Part of a small language model's weights.
Size: 15 layers, width 320, 10 heads of 32, MLP 1280 GELU, vocabulary 8192.
Architecture: LayerNorm after each residual sum, learned positions, biases, tied embeddings.
Training: a variant of SOAP for these matrices, 907M tokens, 6919 steps.
Each number is 128 + 24 x the weight over its row's rms, rounded and kept within 0 to 255. Layers, rows and columns count from 0. The size above them is the row's rms in percent of the matrix's.

# layer 4 MLP up, 1280x320, rms 0.0552, rows 919-961, columns 160-239
size [ 87  97 114  91 104 107 106  95  95  87 105 107 119  91  96  90 101 109  97 105  94 105  97 110  95 110  92  83  97  89 116 104  99 100  85  99 109 101  95  87  91  89  93]
[[128 152 110 133 133  87 137 120 140 169 108 146 141 133 143 160 134  50 121 116 160 115 134 140 202 124 155 142 102 168 129 133 112 144 120  99 124 122 143 124 148 133 121 127 113 112  99 102  81 160 133 132 121 158 117 105 124 131  74 171 108 167 138 140 121 122 159  82 163 142 129 124 168 123 120 146 113  92 145 136]
 [116 145 147 152 132  95 119 164 150 121 118 113 126 133 165  69 119 150 139 130 135 101 102 119 112 114 121 133  93 127 157 134 101 149  90 105 141 156 155 120 144 125 145  99 136 114 138  94 161  96 120 149 116  77 152 117 122 102 131  93 124 142 120 122 101 144 121 104 165 141 109 106 112 108 114  93 166 136 128 112]
 [158 140 127 143 140 166 135 126 140 128 158 117  91 128 165  83 127 164 111 151 167 115 115 123 132 155 142 119 163 136 100 144 128  98 127  76  83 149 123 134 138 127 143 164 141 115 102 136 105 107  89 130 138 131 146 114 140 135 107 142 111  97 149 110  71 140 157 143 136 163 121 120 132 108 168 105 126 103 146 146]
 [165 123 127 108  95 102 155 148  92 107 116 107 103 133 115 139 106 128 113 108 106 159 169 180 111 127 124 171  94 109 140 112 105  98 156 109 106 190 129 132  88  84 108  95 126 137 150 124 164 121 128 132 130 139 147 153 145 142 136 161 166 109 183 121 142 104 146 145 135  58 140 125 130 149 152 137 115 117 107 124]
 [116 156 138 171  97 113 124 121 142 127 131 137 128 140 179 127 148 107 109 156 137 182 136 149 139  97 103 122 143 123 124 142  80 150 104 141 152 120 122  97  95 136  95 115 146  93 129 138  96 122 116 116  96 173  71 147 160 115 113 115 157 107 124 141 128 130 132  94 114 139 139 118 129  97 121 163 139 156 117 140]
 [117  90 115 130 124 151  94 142 118 127  80 126 164 137 120  94 115 117 139 145 149 117 134  98 106 149 143 115 126 155 105 171 120  99 125 160 116 109  97 136 127 121 143 127 150 140 105 124 138 155 165 163 129 154 125  95 145  94  87 174 142 175 115 143 143 142 125 203 129  88 126 110 130 126 118 109 161 136 126 130]
 [150  86 119  92 121 115 128 142 117 102 137 156 125 119 144 146 119 136 163 131 150 141 115 151 110 131 130 173 102  96 112 125 116 123 139 179 122 131 148 105 140  94 136 132 125 118 126 127 145 148 109 129 174 143 127  81 144 127 137  97  99 106 137 125 116 104 120 161 172 170 145 100  98 163 124 110 154 149 159 110]
 [114 127 118 117 112 132 127 111 184 121 148 119 122 121 152  65 142 104 145 105 116 125 125 167 134 145 152 100 140 127 116 150 141 157 149 113 103 125 111  86 113 117 104 146 148 130 128 157  98 138  97 141  98 128 157  88 136 109 117 166 136 136 140 133 121 121 110  98 124 137 139 120  91  59 116 167 146 125 142 145]
 [152 159 119 130 149 163 123 115 122 141 145 128 137 108 147 150 176  94 120 142 116 125 143 162 164  92 119 139 149 166 138 166 160 114  79 122  70 115 122 117 119 181 155 175 162 119 120 146 115 135 119 129 100 118 104 170 105 145 144 117  99 122 128 129  92 133 122 127 167 129 103 131 148 134 110 157 109 149 137 140]
 [164 185 146 132 174  87 154 149 176 134 125 150 117 134  94 113 150 129 142 115 134 119  96 146 146 134 130 152 142 142 134 148 121  95 155 102 152 139 148 116 150 123 146 150 122 123  93 134 108 134 101 152 129 145 185 101 103 135 149 166 142 142 116 106 133 172 125 122 179 112 144 151 102 129 160 100 147  90 155 131]
 [ 72 119 145 141 112 142 129  77 141 153 127 130 138 105 140 130 147  93 100 149 128 131 149 107 126 105 123 131 136  79 150 137  66 149 117  92 127 129 171 155 108 150 116 109 139 150 129 158 133 165 139 123 152 157 125  93 147 120 150 130 144 152 105 122 143 139  99 107 108 101 113 131  89 146 151 133  97 149  99 106]
 [ 94 116 132 112 106  95 128  77 165 143 168 107 136 167 136 129 133 149 120 135  91 153 145 106 168 111 138 136 159 133 124 119 147  99  89 147 115 149 102  78 135 141 116  42 150 121 139 123 112 161 158 140  98 175 118 118 167 174 152 128 123 116 132 112 162 134 116 113 144 108 139 144 146 123 153 137 103 112 122 112]
 [134 131  94 128 141 117 149 145 142 124 148 130  82 126 159  74 162 124 114 114 158 134  94 172 176 103 167  93 145 196 162  70  99 133  91 109  82  61  87 121 117 138 149 122 128 118 112 163 129 152 158 115 155 137 101  94 180  87 130  82 139 121 126 136 110 128  98 145 132 147  99 135 140 107  78 133  94 138  95 141]
 [127 150 118 130 157 128 127 179 157 124 168 114 154 125 104  81 141 145 122  94 104 136 135 112 139 117 174 127 121  90 144 129 124  61 138 107 128 176 136 143 162 118 132 140 190 133 127 107 120 125  98 139 136 131 109 127 146  98 125 117 130 111 115 119 131 105 131 125 129 150 133 143 187 162 116  87 179 133  93 138]
 [125  88 122 148 131 132 120  98 126 116 171 138 135 139 139 159 132 168 112 111  93 140 180 134 101 164 132 124 161 140 102 145 129 132 129 147 111 143  98  83 129 118 144 124 130 115 103 103 124 147 137 101 111 121 120 130 175 150 137 114 168 119 137 110 110 139 127  91 164 158  77 128 115 142  81 127  71 129 136 113]
 [100 101 109 131 127 173 143  96 103 130  96 118 129  85 147 189 154 107 188 103 123 116 106 139 138 130 139 154 123 177 112 126 117 164 127 120 124 129 101 110 127 123 133 171 146 141 133 135 116 113 132 151 134 108 104  62 166 110 158  97  80 137 169 103  93 162 129 105 151 115  97 132 109 115 146 104 118 117 147 103]
 [167 126 117 144 135 136  99 136  94 100 139 110 130 111 101 134  92 130  89 137 110 167 132 128 127 133 148 144 143 150 118  90 101 141 157 135 130 146 117 102 159 122 131  75 123 164 121 143 115 113 114 154 114 149 138 123 108 103 161 133 111 118 163 160  89 106 158 168 140 144  85 126 168 117 105 136 133 125 145 131]
 [137 155 165 108 146  89 129  96 129 147 159 100 151 159  95 129 107 145 114 154 117 147 174 117 122 128 113 144 107 146 132 155 117  89 130 124 122 141 144 171 109 115 142 145 109 112 131 126 142 125 137 147 121 119 101 132  89 137 139 138  91 144 122 107 122 141 151 163 142 150 125 157 109 110 111 135 100 173 146 136]
 [148 156 166 125 128 116  73 126 133 164 122  95 147 166 127 124 103 115 112 176 102 143 144 156 158 133 132  95 130 110 118 144 146 126 159 139 139 124  97 132 145 127 156 144 132  98  98 118  84 146 127 184 143 150 151 133 136 128 179 166 177 118  99 121 119 141 138 135 141 113 151 158  99 111 108 129 108  93 134 141]
 [172 121 145 107  92 112 142 106 114 104 123 121 131 138 121 158 130 126 185 107 135  84 113 150 162 147 148 153 111 153 146 124 104 126 127  87 114 118 112 129  94 120 107 101 111 182 114 171 112 129 167 183 152  77 181 140  84 128 151 178 141 108 141 153 124 123 136 120 151 138 128 125 147 133 150 145 131 177 177 120]
 [130 124 100 184 117 143 127 131 157 131 192 174 138 123 139 134 148 122 137 137 110 140 105 140 131 125 156 113 152 132 129 103 130  76  95  74 120 130 110 112 145 124 180 121 128 134 100 128 138 122 118 114 130 114 150 127 118 122 164 111 107 156 149 128 137 121 120 134 153 125 161  97 140 143 135  96 143 139 117 126]
 [ 57 130 146 148 137 106 127 138 124 109 155  99 112 123 148 104  94 189 163 161 114 110 171 146 154 138 152 113 127 118 117 133 107 127 160 163 135 166 127 142 102 132 124  90 131  94 153 150 123 101  85  91 108 112 104 147 129 104 120 109 132 134 158 115 127 111 144 121 109 120 172  87 141  87 106 136 127 127 165 135]
 [140 132 103 112  96 105 153 119 127 136 149 156 106 149 133 151 104 126 107 157 140 183 143 115 151 140 114 165 159 144 139 132 155  83 117 103 132  90  95 118 104 135  85 165 155 134  92 148 113 130 138 141 152 116 119 112 131 102 147 102 135 141 143 130 151 107 143 145 135 134 149 100 117 163 123 102 120  75 142 129]
 [ 82 119 149 125 115 102 127 108 183 147 120 113 177 106 144 158  90 161 109 121 161  54 149  91 139 122 131 150  98 110 122 109 125 115 133 146 143  98 137 139 162 109 131 133  84 120  90 127 110 110 123 141 150 123 130 166 142 177  99  90 128 124 129 109 133 124 134 129 121  85 150 138 109 131 101 171 130 112 130 127]
 [137  97 146 103 132 155 116 139 155 141 123 150 144 137 100 121 140 180 173 120 156 133 148  93 139 138  49 158 131 128 134 116 142 129 125 133 145 109 114 118 119  99 141 183 122 119  91 130  97 134  93 114 144 140 131  88 138 112 148 106 156  99 143 136 139 140  99 115 126 118  82  86 158 124 145 120  74 122 134  97]
 [164 146 142 109 159 135 103 183 113 126 140 122 111 151 120 100 115 153 145 116 109 134  95 132 146 117  83 135 161 169 125 143  95 126 101 137 141 101  72 125 126 142 144 102 167 109 133 140 119 116 149 126 114 107 136  95 116  99 122 114 146 121 146 151 108 115 128 131 133 111 115 133 104 155 100 128 109 170 148  74]
 [138 135  67 149 177  80 113 116 116 142 135 155 150 174 145 100  77 113 114 141 104 150 123  95 118 142 170 144 127 139 130 131 129  89  86 143 150 122 154 130 121  64  98  96 131 125 150 103 131 119 121 113 107 119 132 136 120  97 128 139  83 116 121  90 120 127 159 154 117 103 157 142  93 115 145  97 146 108 113 138]
 [125 127 108 137 128 152 125 140 144 149 134 151 122 172 117 136 106 102  93 115 117 102 131 127 108 110 131 131 180 164 125 176 122 110 148 111 127 109 170 155 179 131 142 106 129  98 112 163  96 151 159 135 125  86 123 164 122 158  95 116 160 118 122  93 125 119 125 117 114 114 138 173 134 139 145 121 105 124 155 133]
 [159 118 110 136 100  95 113 138 164 121 116  98 153 138  84 104 119 163 101 135  88 158  99 152 147 144 123 135 140 106 133 169  94  83 130 105 170 154 164 128 142 128 129 167 166 149 146 129 164 143 139 127  87  94 110 104 125 110 152 105 111 151 143  90  87  99  90 112 155  98 118 101 107 131 145 158 117 144 132 142]
 [147 135 112 164 115 135 160  78  88 131 154 123 117 108 157 133 123 161 159 121 130 107 107 122 120 107 156 141 163 108 158 103 119 132  80 107 101  98 117 136 157 120 104 136 119 130 137 121 120 137 154 147 116 107 133 105 179 141 117 150 150  96 140 114 114  91 137 110 128 133 168 157 158 111 125  91 125 163 131 152]
 [116 132 119  81 121 177  93 151 120 151 132 112 152 168 115  91 150 148 123 138 151 123  96 131 120  78 114 127 152 103 148 105  80 147 140 143 157 148 129 117 131 130 116 111 133 132 122 125 165 115 139 165 101 160 162 170 136 137 103 129 158 150 130 158 122 121 123 144 169 144 116 139 115 105 105 115  48 143 158 148]
 [160 127 163 150 117 129 127  99 136 137  90 138 113 100 102 124 110 173 140 123 102 160 120 108 172 124 143 130 176  85 105 100 126 114 126 144 165 147 116  92 155 144 112 151 113 102 166  79 104 147 126 129 103 162 108 114  92 151 134 139 122 179 160 125 111 115 119 127 139 133 118 153  94  82 152 115 122 122  99  83]
 [139 110 179 138 148 132 151 131 101  99 119 113 117 129 134 156 123 170 118 134 144 161 110 151 139 156 179 138 119 134 162 142 115 136  99 118 153 137 139 148 130 159 133 108  93 100 135 141 122 127 108 105 160 157 172 123 163 133  92 158 146 103 106 131 100 122 127 129 100 122 118 157  96 171 113 125 138 108 126 142]
 [ 95 128 117 130 145  76 151 141 117 138 107 107 100 134 214  95  99 154 122 145 207 136  94 134 160 124 117 100 118 174 127 119 137 154 164 136 117 164 153 126 138  94 135 148 110 171 104 129 142 125 112 119 137 126 135 168 153 111 124 179 138 143 111  77 116 144 146 138 128 155 112  86 102 122 121 110  91  91 146 119]
 [146 134  99  81  78 124 121  82 128 123  98 105 144 121  92 134 153 135 163 167 130 133 140 152 174 146 127 118 117 119 128 123 112 111 147 112  99 122 109 135 146 137 125 126 141 120 116 139 123 109  72 115 123 153 148 107  87 126 163 121 130 128 129 110  87 106 141 123 131 136 218 161 113 143 195 150  93 112  92 156]
 [134 138 144  97 122 144 127 165 126 185 116 157 151 136 130  77 162  96 150 129 141 113 132 105 142  99 181 121 146 103 128 163  81 102 125 140 127 105  83 121 160 143 140 133  88 113 122 149 115 136 140 156 147 116  85 140 122 117 177 114 144  99  94 142 110 109 127 125 127 151 151 121 121 159 124 122 168 151 152 116]
 [155  90 121 124 121 137 175 140 126 144 144 115 128 125 126 142 109 116  92 144 114  95 133 144 134 120 111 113 183 161 137 145 151 133 122 153 165 143 141 129 120 121 136 143 149 102 121 101 109 111 126 149 103 102 125 103  80 141 134 113 130 136 103 160 188 118 113 124 149 118 119 137 101 141 102 130 113 100 139 109]
 [159 167 147 147 144 145  86 101 150 169 143 134 111 114 136 166 106 160 130 105 107 113 155 155  85 120 146 164 160 115 103 130 109 116 123 105 106 148  86  90 141 139 153 136 123 121 160 103 103 123 177 152 149 137 156 119 131 108 146 109  88 136 142 119 127 129 106 123 126 158 149 158 145 126  91 163 122 147  99 136]
 [144 166 146 153  96 145 165  99  93 127 123 125 115  97 144 132 155 117  84 117 110 133  85 139 133 110 142 113 114 102 131 140 135 131 143 106 108 142  63 115 121 142 116 125 124 127  97 113 117 137 101 119 123 126 158  80 164  97 112 128 166 146 128 132 149 132 100 115 122 153 118 116 162 148 107  70 120 151 109 112]
 [117 116 140 108 130  89  95 191 194 130 183 141 100 105 150 106 131 121 101 147 137 145 129 144 147 146  70 146 159 113 135 131 126 114 149 130 119 116 157 139 104 123 114 105 132 124 141 157 125 133 120 119 158 110 160 128 150  92 141  89 106 155 157 119 119 111 128 120 152 181 136 150 101 190 119 151 176 131 134 179]
 [132 155 122 135  91 129 140 110 113 108 126 124 141 153 132 196 124 128  80 121 135 109 127 112 131  76 104 141 173 152 134 100 138 111 156 116 141 115 148 102 118 119 171  89 143 135 138 132 147 121 125 137 121 181 123 120 142 152 130  87 142 140 130 120  97 109 146  67 140 140  79 134 102 134 126 164 130 120 154 131]
 [113 111 148 156  92 121 118 178 131 140 167 133 142 124 114  85 106  97 112 128 107 134 123  88  87 126 118 121 131 140 115 132 125 125 132 135 133 102 154  99 116 135 137 117 107 118 101 101 150 143 160 132 135 118 134 160 127 122 144 119 159 123 123 156 128 152 199 133 131 132 111 105  91 139 171 120 113  93 167 101]
 [ 92 143 106  74 121 148 180 140 149 102 130 153 137 106 114 125 151  93 119  93 113 164  89 138 149 117 175 117 169 152 142 125 129 190 120 179 104 133 140 124 192 102 121 124 148 121 148  94 107 133 109 134 138  94 155 161 168 182 115  94 107 165 109 119 129 115 137 112 114 116 123 161 123 122 120 107 110 173 135 124]]
# layer 4 MLP down (transposed), 1280x320, rms 0.0508, rows 919-960, columns 160-239
size [ 93  98 108  95 102  99 104  94  93  98 100 104  98  99  92  89  97 104  99 100  98 112  97 105 101 102  98  90  97  92  99 101 105 103  94  96 105 103  93  97  94  99]
[[131 141 147  87 145 133 185 154 132 143 187 144 132 135 129 100 142 133  89 158 106 144 100 107 101 135 104 155 146 117 120 116 114 139 141 149 142  94 139 189 121 151 169 138 124 162 172 132 112 126  77 108 129 160 165 102 116  95 138 105 142 127 134 170 126 135 110 167 141 131 137 171 123 167 126 117 115 145 144 153]
 [120 132 106 116 127 111 111  95 174 143 101 117 137 150 103 114 145 131  98 118 126 131 140 141 160 127 154 145  79  98 183 129 139 102 148 132 132 135 143 112 139  95 108 137 116 163 108  99 143 150  57 124  86 110 111  96 127 133 117 117 159 117 158 163 154 169 130 116  94 104 112 165 104 150 154 175 117 145 176 143]
 [118 128 155 164  85 127 116 110 135  85 147  96 161  81 134 122 107 116 111 156  87 108  71 147 139 138 115 128 152 137  92 103 120 120 129 121 182 133 151 131 168 142 107 109 107  91 124  96 146  99  77 158 131 125 135 132 105 125 142 144 103 101 152 147  89 126 139 122 132 150 118 167 132 116 152 136 105 108 126 117]
 [112 119 124 109 130 132 129  98  66 131 159 120 184 106 121 154 162 161  96 118  95 170  85 102 136 131 145 145 126 155 125  93 148 148 161 148 124  90 158 169 118 131 165 126 127 141 127 147 110 110 110 157 145 123  71 119 101 130 108 128 102 105 100 140 149 165 130 120 122 170 134  96 192 168 104 124 112 181  86 137]
 [153 110 103 150 131  94  86 152 156 116 138 133 115 119 134 136 124 134 104 122 145 136 101 144  91 120 146  96 123 134 104 131 124 123 111 140 131 106 160 123 131 170 141 158  86 100  92 164 144 129  93 161 138  96 126 163 132 127 157  91 154 119 154 150 127 193 141 145 115 133 146 144 103 139  87 151 100 111 137 172]
 [148 104 163 142 133 114 125 129 130 119 141  93 122  86 124 158 161 116 156  82 153 169 158 158  55 158 116  80 140 131  84 144  80 140 148 138 124 147 148 116 123 122 138 133 109 128 126 146 129 135  94 160 123 134 117 105 121 130 102 152 165 147 119 147  90 141 152  94  90 125 138 131 113 110 134 115 121 126 162 116]
 [109 139 128 145 127 153 177  81 121 114  93 116 119 123 156 109 115 127 132 114 149 155 126 121 197 135  90 129 126 125 116 135 161  86 120  97 130 146 135 112 156 146 163 156 115  91 150  95 103 146 119 126 128 159 125 132 149 140 166 156 103 129 144  93  93 112 111 125 140  94 145 109 112 128 107 136 117 108 122 132]
 [199 118 157 154 124 127 148 128 117 144  93 140 148 161 124 134 112 131 147 130 126 114 126 155 157 125 121 165  65 163 123 123 135 115 151 140 131 140 141 148 148 144 121  51  80 138 120  94 106 120 124 135 174 121 123 121 100 106 142 132 152 145 106  92 145 127 132 126 172 106 146 132 116 146 136 176 111 135 103 111]
 [123 131 149  87  99 152 118 138 128 126  73 135 124 149 119 152  89 102 146 131 122 133 133 120 107 119 119 145 124 159 158 119 107 126 130 132 129 136  85 141 125 120 139 118 101 140 172 144 175 103 111 155 122 173  99 163 111 108 133 114 120 153 154 170 121 121 103 128 138 185 137  89 121 138 192 143 129  92 119 113]
 [124 142 124 111 109 143 118 147 163  89 130 123 159 152 150 150 139  98 113 141 161 165 135 153 138 118 161 138 130 144 140 128 136 117 138 156 122 151 118 139 122 152 144 141 198 103 137 117 111 126 140 126 142 152 108 163 171 147 145 127 117 112 148 150 182 133 127 101 128 166 139 127 138 163 139 112 189 111  97 114]
 [145  97 151 140 129 122 148  74 116 141 135 104 112 134 135 110 123 185 169 114 127 157 124  79 115 163  67 117 114 165 119 110 150 185  97 138 113 130  99  92 105 134 156 120 123 120 118 158 134 106 134 110 162 135 165 161 113 123 129  47 126 141 177 109 140 142 144 125 156 143 139 108 100 130 131 121  86  53 108 144]
 [105  94 121  99 101  94 118 118 129 129 155 140  87 171 161 117 110 130 156 136 107 163 149  79 118 128 100 116 138 106 125 205 103 154 134 148  87 144 144 128 134 137 122 143 118 128 154 121  91 100 120 133 114  95 113  99 161 147 103 120 108 105 126 124 119 145 125 131 138 129 110 114 150 126 117 114 118 107 124 128]
 [136  94 181 109 163  86 125 137 144  95 103 132 114 131  86 125 109 161  91 146 105 163 173  90  91 127 130 155 109 112 136  91 143 117 154 114 160 150 130 125  94 139  93 139 110 145 119 132 163  94 116 115 135 147 157 187 149  98 124  96 126 105 151  96 104 157 149  94 110  97 175 146 153  96 148 104 129 107 165 144]
 [149  91 106 123 138 104  99 133 154 153  95 109 122 151 105 144 118 142 152  93 110 131 122  97 139 148 104 149 130 116 131  63 116 121 119 102 140  97 135 107 123 145 163 113  94 109 131 151 129 153 137 154 105  98 176 100 181 115 154 148 123 113 146 121 114 132 100 149 131 163 113 121 121 147 116 146 143 112 118 134]
 [165 156 156  95 110 123 147 106 137 137 136 160 103  93  87 103 132  95 105 150 139 126 120 134 112 153  93 134 133 120 128 143 160 102 133 113 142 135 123 129  98 147 125 105 139  97 101 151 163 112 136 112 159 111 110 103 114 133 146  73 116 132 127 111 159  94 110 110 127 105 102 133 144 121 130 197 114 107 139 139]
 [161 158 141 168 117 160 143 112 143  97 164 161 124 154 121 136 113 106  63 119 113 101 124 103 131 103  99 135 126 131 142 138 120  99 142 124 108 104 119 134 124 110 139 100 124 151 119 115 184  94 128 138  80 145 150 151  81 131 113 151 169 165  99 146 146  83 130 143 144 100 117  63 148  93  87 141  94 120 111 149]
 [115 138  93 123 116  99 120 105 134 110 156 116 115 116 141 149 129 115  96 108  90 174 118 124 129 148  96 135  96 138 132 111 174 108 123 107 154 100 135 186 146 138 186 194 120 130 134  96 111  62 103 126 123 127 114 156  78 159 166 140 144 157  75 152 187 104 124  97 135 148 141 122 122 115 147 166 165 150 129 140]
 [101 135 134 141 148 108 126 122 125 143 129 135 139 108 117 149 101  84 110 140 157 111  74 132 122 105 115 108 167 123 115 114  93 130 157 161 101 122 122 113 130 135 105 139 141 119 134 112 112 146 121 124 110 105 124 157 141  92 137 123 100 117  95  70 129 145 148 132 125 113 123 118 151 114 138 126 122  83 134 149]
 [ 90 120 146 134 142 134 119 107 146 133  95 184 146 101 101 160 120 155 156  95 116  98 141 165 114 132 140 132 103  81 120 156 144 152  96  89 123  56 121 115 133 118  96 152 111 166 100  94 144 165 131  81 140 107 170 115 120 121 159 109  78 142 146 128 139  92 146 145 111 102 153 127 103 148 164 109 130 109 139 142]
 [ 88 147 142 157 124 119  93 146 148 173  78 146 125 103 134 126 128 121  88 147  83 106 184 138 130 133 144 154 126 136 147 114 127 150 130 129 152 142 155 111 117 149 133 141 156  84 142 129  74 135  97 105 162 112 138 129 131 155 103  64 124 128 120 124 129 126  93 114 127 115 140 103 129  87 130 127 161 159 100  88]
 [146 154 128 140 152  92 128 110 125 128 154 134 137 140 102  96 129 152 138 123 131 112 152 144  97 111 114 114 112 121 125 186 143 128 126 101 147 150 155 116 109 152 113 169  93 114 121 167 193 125 120 134 125 126 108  94 168  72 123 127 155 133 135 148 115 105 141 120 141 118 138 155 179 117 127 109 109 153 121 128]
 [141 117  73 127 156 134 155 169 109 123 104 168 140 116 108 127 189 127 157  99 128 138 175  96 144 170 107 132  97  88 125 142 121 113  94 166 136 111 155 107 154 134 144 108 122 120 151 121 126 134 126 157 128 154  91 145 157 141  98 192 107 126 137 130 139 144 107 137 145 172 126 174 130 135 114 111 133  92 161 146]
 [130 131 116 103 139 119 132 171 140 130 129 107 146  92 120  92 148 122 119  92 147 146 125  91 100 124  59 131 149 186 145 108  82 118 128 145 156 137 127 136 119 110 117 161 124 164 143 177 122 107 107 171 109 116 117 119 136 152 130  83 119 131 163 127  90 107  89 183 124 137 118 129 108 111 134 141  80 147 114 104]
 [153  99 129 121 136 132 138 117 128 135 109 119 129 130 144 176 121 136 118 125 163 143 143 132 124 141 101  94 111 123 168 113 119 121 133 104  91 137 138 188 107  86 131 105 144 132 150 137 124  93 113  72  86 182 141 130 200 136 132 134 134 136 156 124 128 181 145 136 146 138 112 138 129 127 161 142 140 105 163 116]
 [151 132 154 133 121 125 167 151 101 128 132 135 157 156 157 156 130  92 148 153 131 196 138 163 145 123 125 107 106 123 107 137 158 117 126  72  96 137 134 125 136  81 108  94  94 110 155 126  95 126 157 103 114  98 104 144 110 110 149 130 135  98 167  78 127 144 103 147 127 162 122 152 128 126 136 112 136 114 122 183]
 [128 100 113 136 131 140 103 116 147 155 179 123  85 137  77 163 160 155 109 140  73 104 142 138 147 109 125 129 136 115 154  99 129 124 125 132 113 120 148 142  94 134  99 140 131  87 152 119 129 139 135 132 117 159 135 107 185 130  71 116 132  93 119 118 109 147 139 142 110 159 115 139 129 125  96 123 122 111 108 157]
 [117 141 129 125 129 128 112  99 143 151 140 136 128 160 128 112 111 116 140 112 107 128  84 174 115 140 139 129 151 106 121 125 104 123  93 137 121 115 184  88 120 126 169 172 119 144 110 136 159 138 123 161 156 141 138 124  90 156 152 156  98 135 142 145 149 152 144 156 147  99 105 132  87 134 120 156 124 119 110 115]
 [128 129 110  86 134 145 121 147 147 156 150 134 146 115 117 140 138 133 147 154 113 119 139 126 139 159 108 105  72  91 137 104 113 128 115 139 131 102  96 113 138 157 112 114 118 141 125 100 113 142 100  91 125 131 136 145  78  91 104 137 131  73  72 117 138 112 117 103 144  90 104 114 104 176 169 146 126 119 119 153]
 [150 108 154 155 171 106 128 108 123 151 123 118 108 147 118 197 142  84 112 133 141 106 168 120 187 114 140 154 115 156 129 136 165 136 123 155 132 170 101 114 117  73 131 124  79 122 140 133 124 126  91 142 136 139 118 159  99 160 137 109 103 161 124 123 124 133 152 134 112 104 148 114 121 171 109 146  92 100 105 141]
 [135 120  88 122 124 129  98 130 127 123 164 119 116 167 113 110  71  89 161 141 143 152 169 147 166 137 122 119  89 163 178 150  79 111 107 124 104 144 137 140 124 157 116 126 128 125 146 194 134 131 150 132 119 143  63 137 147 122  94 129 149 145 119 138 125 117 152 156  61 124 187 136 120 170 141 123 125 137 112 104]
 [169 140 159 163 151  89 138  91 160 126 103 132 119 139 153 180  98 125 120  98 161 121 154 109 147 156 119 137 137  76 114 170  93 171 158  94 135 146 114 157 196 156 186 103 166 125 142 103 161 112 126 107 129  94 162 162 138 115 122 128 132  89 160 157 115 140 158 100 116 153 127 112 173 116 158 110 119 129 134 102]
 [121 134 163 115 127 132 138 134 100 168 157 133  95 101 125 102 134  86 171  87 156 127 101 180 145 136 129 117  92 116 115 126  84 121 126 117 150  84 135 147 131 137 141 151 114 125 152 156 132 129 112  98 121 119 102 137 182  59 140 136 146 120 115 159 133 127 169 134 139 141 111 131  99 162 122 177 176 159  90 102]
 [155 113 130 181 111 145 145 154 101 139 173 125 161 126 184 146 121 134 131 103 119 122 119 119 158 162 118 116 139 166 104 114 105 128 118  93 149 184 128 135 139 107 133  87 157 111  98 131 132 147 118 106 107 139 160 161 169 139 133 109 106 141 117 124 114 107 150 155 123 131 146 138 125 138 112 127 166 126 112 151]
 [130 116 121 102 119 146 128 126 139 129  77 119 108 148 122 140 140 148 131 139 153  99  96 117 117 114 145 148 150 127 128  72 154 132 149 145 115 119 110 175 135 111 137  87 102 148 129 108 153 130 112 159 129 122 143 109  96 112  88 118 107 132 149 169 170 129 109  99 135 156 122 102 109 205 132 117  85 110 143 132]
 [178 113 133 116 137 112 113 174 137 134 111 118 159 129 149 144 123 181 145 171 165 103 158 130 123 145 146 147 122 152 114  87 137 132 108 113 129 141  99 119 109 165 139 122 154 106 134 170 109 128 180 113  99 138 107 150 110 135 146 127 127 168 133  81 135 106 122 136  99  95  94 120 156 142  84 133 142 174 141 141]
 [201 118 117 126 132 175  71  88 161 159 124 141 188 118 124 175  99 113 113 132 124 112 122 137  90 151 157 122 153 137 120 117 150 115 135 162 106  80 115  99 122 119 123 152 100 140 121 108  85 159 130 114 104 109 132 146 133  89 129 142 144 121 127 115 151 128 126 145 122 108 116  76 101 138 158 157 128 141 143 148]
 [135  97 102  95 134 103 128 122 135 146 175 122 127 177 124 140 150 119  89 119 150 153 110 141 112 122 121 154 155 122 129 138  86 107 140 139 125 148 186  96 108 115 174 139 162 136 119 108 144 151 116 156  90 124  94 108 131 153 119 155 125 110 136 132 154 133 142 125 132 124 115 104 119 169 150 164 118 103 144 145]
 [139 161 108 112 133 156 116 147 117 136 130 127  80 145  81  71 128 108 116 115 156 175 133 139 115 151 129  93 166 129 109 135  80 110 133 127 122 101 144 111 144 162 111 145 141 136  39 129 152 163 135 167 144 137 120 118 144 159 159 112 140 133 109 153 182 127 124  89 101 163 126 107 174 164 132 115 125 144 143 166]
 [133 143 165  95 148 168 155 129 122 162 132 155 177 119 113 146 100 162 111 145 159 138 147 120 161 146 130 165 135 102 122 106 110  92 195 141 100 118 114 150 172 138 131  98 101 160 123 145 170  98 139 150 126 124 112 126 137 130 119 142 158 122 155 116 155 123 172 153 126 105 110 134 122 126 138 140 114  99 120 146]
 [146 160 128 147 108 167 146 146 139 131  99 138 160 107 127 115 125 146 103  80 137 170 119  80 123 115 114  90 153 145  94 151  92 106 145 157 108 107 149 135 134 131 115 149 139 147 129 129 124 108 120  87 125 163 144  93 154 109 123 128 143 150 147 134 151 126 122 103 132 130 108 140  93  99 134  96 111 109 106 132]
 [124  95 113 129 126 133 167 111 119 154 119 121 141 130 143 102  93 103 139 130 126 139 151  90  96 142 163 111  73 117 147 178 114 117 127 170 164 125 114 138 115 151  96 128 122 134 104 121 139 142  66 135  88 102 154 125 143  99 150 111 174 117 105 163 179 113 120 138 114 102 121 180 128 180 114 114 128 118 176  89]
 [164 141 101 129 151 158 118 121 147 149 172 150 151 152 152 120 122 162 136 103 167 110 134 130 187  95 111 147 129 139 125 141 135 145  94  97 144 137 138 133 136 162 105  96  93 128 132 170 132 156 138 129 151 130 146 156 133 122 119 120  83 137 146 124 134 132 142 122 105 208 106 165 143 166 115 105  74  81 133 135]]